Weights of a small GPT-style language model, trained from scratch on English Wikipedia.
Architecture: LayerNorm before each block, tied embeddings.
Training: a variant of SOAP for these matrices, 5085 steps.
Each number is 500 + 40 x the weight over its row's rms, rounded and kept within 0 to 999. Layers, rows and columns count from 0. Numbers have three digits each. The size before them is the row's rms in percent of the matrix's.

# up: layer 5 MLP up, 1024x256, rms 0.0704, rows 955-1001, columns 64-127
# down: layer 5 MLP down (transposed), 1024x256, rms 0.0723, rows 955-1000, columns 64-127
up955 099:486488451463489456450477505483519479502500494561497510498484484552564517483517442471478492526476499506504517480493498457511457484524538451532542477480449535511521466461465432492542555546457529
down955 099:557565589468474544546455544520581487507543436466489526544423503488477495357499501578535500531516535519581528530512477498529517444498533479513527491498487413514511497493547466509544492489427458
up956 096:457491499418526496551493479510520495540537506488570537482451522515413488426525539494466452493508548479475526428497465567530502425509472536551583495527481583486513447444505465495523540453466535
down956 096:514519529448497464516508492528531584485497548444513458479497476474566608490517488587551545530495474490548556486526535483494502567513456518501566479456527410479438519542442514516506520495486500
up957 084:514488471519487508502522537473453536517542570547541458511440539506492480475466487521566543470436578449537496486441475539486542542538490449516470464520595482496508560486497524424507510559459507
down957 087:498468515459531491453447495472508502477436461480454511439497555531518455505526542501488472563554498568449498480429546505468436407424482486468465527478408545466453491493523553531515476549474407
up958 101:486503542521487556515563411524568460548500562532549527467523548587538453534464449539472548520525550518508494535454506520487512496441540473496435465524438583430555430448498523489524526541468557
down958 101:570511486486598576495500523555521455595555448512513555501503540483590482468474493604478556516535533466476496481532589551478498508523510436497500510498495506460507488527527523527562501530591446
up959 096:527482474447491432515478557563513537494548583519438556470517470495486567529530488492474479464561539500471505529502485494575533493521476507517596410548456588482462501547513448465572465492555454
down959 094:461550548524478515567533558423509530531542444488515503519483533478561459479525472507498456484525481517541475531445504491480487515494525410468522556474485517470490468441456467521460472509482472
up960 100:424485507470506550468483522488533488505423510489515469485490521457443510573531502447496514504485493477469488522493503513492584524560457482561524540567566551499534492581454536483485509515485476
down960 102:533410515503537489480573563518497489517481562446472569538425506463548549492498477513524550521457542491528468541494499452455456481515485535487512505548404483438449517469413539474585490493526534
up961 092:511565499529458434493574531472544502583447521489487489529546537482452605583530491493480490518547537533589519507414506480483499506578518469545525493477525484518498510534496506502499518487438516
down961 106:454445558537559487480521545517552518525470506545554537472511524504550468468461492492450544536469480490452466522490607482572461480460494541448429483464463564439523460439531493467509491520550507
up962 109:475521510467457545496499488599504584522546451516441476543558524545434503457520417484545536494538492487511507499476478472533462557502473484512515525519565475442403549472438472504527542513496476
down962 099:596540555462485548494518567520511542454497480520498492467551525490465446431467574483522568535466544536509520537544452462486459489548529492457474492533531449530474467536601453459497479466550611
up963 097:524467486511515457445514568487467498536426518436505485505488581506498514482526548525504510500465541504537514596500490504498510450487553606561486531452573460512501507495431503525484552501447471
down963 099:478505458470609525471458468449456488521567504517524561471532507476470504572528426469531513567485534558538508473520466522463544500509516484527460441560555539521492530515496571505519464535489528
up964 110:420456474494468513472508581473465537447561498451516446467574431542528495530422492420501565482528499525516482509489512511520484527520465458489476509513520498522517527420465499456489431460537484
down964 106:505461523572464471411448485517504520572503507550546517516487519484496480550553517522530450531546451522413576473580534549552529476508519480538495509499434536585491529429520500472463465494507488
up965 111:457509513477446549494441477461472522553541448486483551513572495559501418492503564484516531511493469447494531547493500513551511471546497420482476495560475559509463556582464467513470452478486489
down965 119:471482520472478431546417437523454543474479489474528461561470549479500549476495468503436425476497464489491532507502534500502516537563484478461548470489537510515522480528518519532431497536478463
up966 087:435464486358516484456498483477496453432478438625472523474455487487454505477443505528516551515486551480537524522540485527442472474459540480531483519472566484520499521546475528467486496509536438
down966 094:496511525483480505506492515474511485419473462540511520529519556526503474517470475539422496518460476571512563407537443515488598563520512469493495562489532387508443613439424483476512519470451469
up967 106:467532437411453523496498476457530465501432457475429532500466546553547504528613490542494497547501554532517505528508484481572551539550533532439523468491477548483417519558437419467480465460462503
down967 103:425559452473542506481540507444466452456469460414450515474468520587454520535485470474503478467522465460448473444483457529532518466461501512456500532528480513459487534552482488434495466487560529
up968 107:516493527464566565446473523515411517468475546501455509552526459551467515479498453519508449538515499545510542492521438451543462556461489540485479504523527482522470521548505486557531549518520524
down968 114:505471436513536544447485536453507544527494540466520558500476530558406490587520477449553559499455550582523524483458452438514523469497439495518446465485541514535471463511491450507495521455463470
up969 097:491441484410496488495534522474393550522568480447512570490547533477554517494459464543554511512456537473568444577555458497508541491464530527566469481502502569475512516522468527502541539540533467
down969 099:517545504615475563471451475435455497528508551476394494493497539523492523499514457482509503441459475489472439519487424547465500528547506518478497505473440558554454549472552531517476461444489492
up970 096:504444521426518470515513499434481431495487497443455538404530598557512522457496542557541494437512521544550527457460463495463483501532568526489509530504418488478570541495528499562440484452509483
down970 101:506481440515504462475496503523508436441554428495547523524418505545563502491460446527500507547435487529551495503549525463521497533505451494473589538521496499490542521515521505499573419448549456
up971 087:558479532409434591503560504515526537559509482471434511483473526471470527451511503499529480446508489487455433543531540489518544521470493516455494476516545520536472500483522516468477520594433492
down971 094:527492530519455501534560490487604504484488481552459493591584469518482539514503449454560536540494484522549534516512462551404492511489486534485468476480532466498493484590478517495457506513450498
up972 094:575488456520446510493481540482478557523472587501486448555495467570464522532571443460561471489465580539505448487454567494526529487500506505502475499513503537493509557530464400530470431547513534
down972 090:508478507467542562502510500541533518466428429404513493486524480535491411527486500508496461485449404493493562528554439501471495515546504461539512577549432496465422492510535582470466593436528545
up973 102:417440530565542493477527526456472444464470508461407530427446454538473538546589501497491487429572549504520540541527422461509494579523496452468487519527497478435433471508529494469507525513517510
down973 100:497474535465575520561560400510503444512497541497461496533510538521557543522465591530546530464498481500537507483568440472494517550527509563515566545537482556449518509538474479452445454437540495
up974 102:538493490513578432482499570402456466567466520565474505436495525523526435439588436472574501463495479519580478540461488546463485550544463497545493559494485498506447453457553472546470508483517479
down974 101:536517483601517499467452475490478548496532454453508426504465604549527555515525492521485530445538509497447495478505467536487460495510512494527481545466557508489462466446503476504502516540514391
up975 093:446506487482476519571488511467488496532481561579564532490437499511474499533533483468540521399459491449475443560498549454529531427556470473490482497557474547483508527535493566504521587524424473
down975 091:597457534470493530545525529514511486531521434471484514562527538542489482516511401521419498465513501497538480481532560596476502512443503528454425481525504425486474532536492514457576507521445556
up976 105:452503475485441462549492463499495506487528479445569483541516575577566472533551452513507512494502533496490508485486528557495472520549469394578565525527496491507555486526476565436517518513505413
down976 106:526476455528458532487580507525452493524465588493475487492544521502498522488462565466506443509463583431552470548566513573489556536524515497502536524612538514580485555569440563518529486508479487
up977 103:567423517533529567577440494496501442578463498521479532479569540553532431539497568525469542503490536508565481442536514502490500475543522507446588489531591548538605474538448489488483513476493528
down977 109:536461533526483463542491494542493509528477525559525548478481387531512495445534468526513488521588498587488520417539491595486467496548486511523432478539475541445520542492510497551512435502529580
up978 107:528499464493510524562502499431529498464452487560520489534425463521523475462428450506508441547538527537557520488490560515503567452487421507522555455530514498486524443508528513549529519532451564
down978 110:490505504414531453494443433471549467458545525514517490414575540491490502498456503569480437470502478485476478512456459504477577439504495493516503421503448508525552521498525534446443539490530531
up979 099:441517530498527435523462502540541535475483528517494519472506508449516465505494521523505461519514462448486543529464516478445532496497485488521530468571545502522500466455519568533469462500379516
down979 092:428584493484464513508495545531500467483448502469451460459595525478526485461480519519523488493445436501462544528588414492466437525546479508492506468470474527504544472479500486462548526482531478
up980 094:506495557520453518525504538415520524517443456563519550436488456576511544452526526447555379501481572479498530429455557471544466493516468475423496447472549500526461497572488419482423545509559406
down980 096:504472570490478492496476526536488535566490511544487487473500504487528507478467408579497573480509502466418511477412463427499509527488448556505445517545474562429487507465516470479499482470399576
up981 111:444508537485551473506450471574492508527510506481438515460471449483539467431496479554519499455503551478517503511490520525477496511567441554494513455498533554455450509516484455488440482491544485
down981 112:477433515512447405521462533539490514457499588555476427489435495559518600503456471537492439493527508500535529519523491477550486519508578529488535493478460561478530520541458553417461504470516423
up982 088:559504471449597492580518525485474567492499544500492486463517483485474557583523568557532550519490468626497530497476451508490500523537556502456494497492455468478502462536465497574457596499500471
down982 094:531546550575497493486434458546579571553525458484454516504477479488558476421562475540487455500459569475497477435529489481512494505504473536486465544522528496523490392492595469480562424415456414
up983 099:499487458493507503446461528503535440536489499482477533448461463450532469518559551510517478462486522444467509608523475502432484546538491499531536516498510562453478501453468540460516526556505497
down983 109:559515530487505499517570591503588403462542515473555547498555458528529454486517475562483485512512516521412502471498529456497571460508527475499463442520459495529458510543528478499463488479466541
up984 088:452475503527458500532520516594522512556426588471512543530490530482472454511458496470474496518469526480502540474445500506487503557494461513447569483480486521510489451468552428513515539515519558
down984 078:476435472493544510470454536436548469501524472499546461505475566505470414446482491548537559480557471503534458463544499449487471482478549461582468494499525507530425508466485542538397455497529456
up985 098:555495521432473551474508458475508496473532423520497506487507517471452491495525525506436504534442511446539461472387502564518439533509465523516431438554560513483518495489481504545515465585521462
down985 104:477464465515461442531467510487501511516475503518526564548502547475473444484541461612482436518500473539478523535471449524514545476508518486486430493529441504428559489516555476532416531477470538
up986 102:536524537487468519549493424484523530466476446487557507494532512468455526492540444453489517465531461568502529462453570500489508509483465480430523466495583517554512526472442487521480456555520518
down986 105:489524511571483526477516464524518542514574521476626489476517469493485526422551422496402476520556521492467539508392514486507469389441491483512549449491530514547481475506470467535505486551476480
up987 116:531542530530466570401537510450431570516416416536515515489533473512572520486502557516518507517507515567484476579483472426545419541458511531515462495572540460496444399527512545527472462480519460
down987 117:508506541518510532446555494487520483519513421556523546542594510509483520427443572494556483435486533485427454480536505508505511475502456473441509423520459503463446480534531539524484520528434532
up988 090:493528523440496473446541491541534496508576475492518542470483567413488564502535469529527487494557465491473497526511579488442526546459516490419486444564459463503513515447535448533465523554447508
down988 094:508531471487524486489473504470504514522396469507493479487528435575478474493426519450478488464465503543553545467477422502518541465553456501559512524537513480442483535524481510466554472532527426
up989 102:442507430445479503470458537483490503448450481531502619427483550530435494499488552477548552499543448483496510523503442477465455540504525463545493529539492451497472513540504458562566506482522539
down989 111:561508483527426488530440491495541511515538526508539482516461554533476563429499481480472531466526477531483488470504560554452552450530485547472543496454543508467531521541509531524500547538458462
up990 093:493442528576508488516497551538524593604457469538456608482482561508493478422521471462539469459476509466485487495478506473530454495563489526470548502472508487417465493447448560528458517481417490
down990 092:498508563522536512512591478469511496462545437489498489489442454510524532507450478495455507567580537489528534444530441505556571530437518437568502513486528507467515443508597489503434478577508487
up991 094:458505497523497469464503480506438460606572497517536539495553447508405488528497489549528479473456427541537541521545466585461518440511479499490431517564507527498481507521512513429532439507523467
down991 095:527528511495435575502452492492545481498415514513501460464461504487513544493574531575476507494519502467421595490492546541546459521522468508475456468482494527523463522511474464518473485529466493
up992 114:486477438506458535551508598424509502509486459478495508515537556482472503545528490499503453508514549529548489515420490504532466490536483555522489540432504540473441576498515460543526478470458466
down992 112:461487478449473504517518467473432476520497487476495466487504547497516507540558516537479446494541521462497462520421479586515472469476548415499477541466523605497570595479548539489479490505439496
up993 097:456569492447550523494560476465442497468487499523504493479498497545535478617532554524434522526439471537544544537506468448504454480545530474508498510516511484464481486574506523475475525478558478
down993 108:555509475536519482497529463507523510499541510508459460476487546443562541622527511528487534589472480513533490484507489386516453405474553511511440491523519416433522475547554514486455510489506496
up994 104:474525540498491478450557547479554471509530606526485501466504555538492484503541509489554475475475486524489521513543613542460491466448466485525518501542531466566473486525454505498544463429510477
down994 097:467472441500493523484512495498478537476430554538432514475500498526502504541512545499541558450544579483507496539448473498503499584439510538451525473493469451476481552477598471509505463506533508
up995 097:501522526489485503463463533504445406474498471547457492509524535533458515503540526392501511517446487504547488520583509421553424485467493515506591498504439424452505456573430453560522431602478499
down995 096:500462462551507440508464443522463471538531435473415490506489472517441469511473535550492437477442516520530463483533534486520524464486519536450506452479479563478525519515519520492595493461560472
up996 102:464504463478473492564570517491456506587534527510451500506577561491484546575530534516436474445532517496459476517509469540522502581506551504528564457520525512440459385559576499496434457569535536
down996 104:479542518558480476457496476490436480472545516620543556438460499479483522469487490500534455526541458539495558455546534446486481550428464468559502528506546486521521481589460502505548473520490500
up997 112:553488536488476474536440495561533551504601471552518488425535469525484457386454473548411473468547528529561491462517499605523542571513476479526444503552427540490547478519539500474556425494482476
down997 102:512477501518470525575475404500452583491594502544490529546558537497465565501519477432450535565500585507529475550492493497533512484498525533494515450600486457471518465483523503503517505562486510
up998 101:487479540447535568462525545522549545572584545507450485453547445539411558465539537452483430482433540415564461502488490498479484487525518464505504497425524545517449467535509508427508484552475486
down998 110:522421541479560535482525486505469507552456576469507525530499488480482583494536489550518482458534514527554569506521449469465517516582482496520529532457474458485484471542492486464469508493490543
up999 096:553535553436540451468484448432414514585469548506523539463482491476553475481495478503502462463537521529424549438563540469519508470502502525476457543532494477415515530566512535503483456467555465
down999 095:508560491463528555493532474491552455466505539487454569554552480554491508512516461536426445502520497568541444450481488538504453515466466475472490462439559472412488535528499499553501508571471565
up1000 099:576422505531536495522476553479542495586512434492436509497461587459515471520494443479564538437576482554467483504461501538496500466473509554488471463526426478476472455473497495517538478552538456
down1000 099:510448476470439494460490493451565493470471480458478526508466445476514472502514507447557531517468482426499521483583413489469482568430432521456494482541539481506430603562594570466511451412489483
up1001 104:491545503535441539581514441426471487609522534577439548486526468510567567528543511576420498529520546496472541513575516521515556547440450529514560461590484569534518506514509523476548505538553528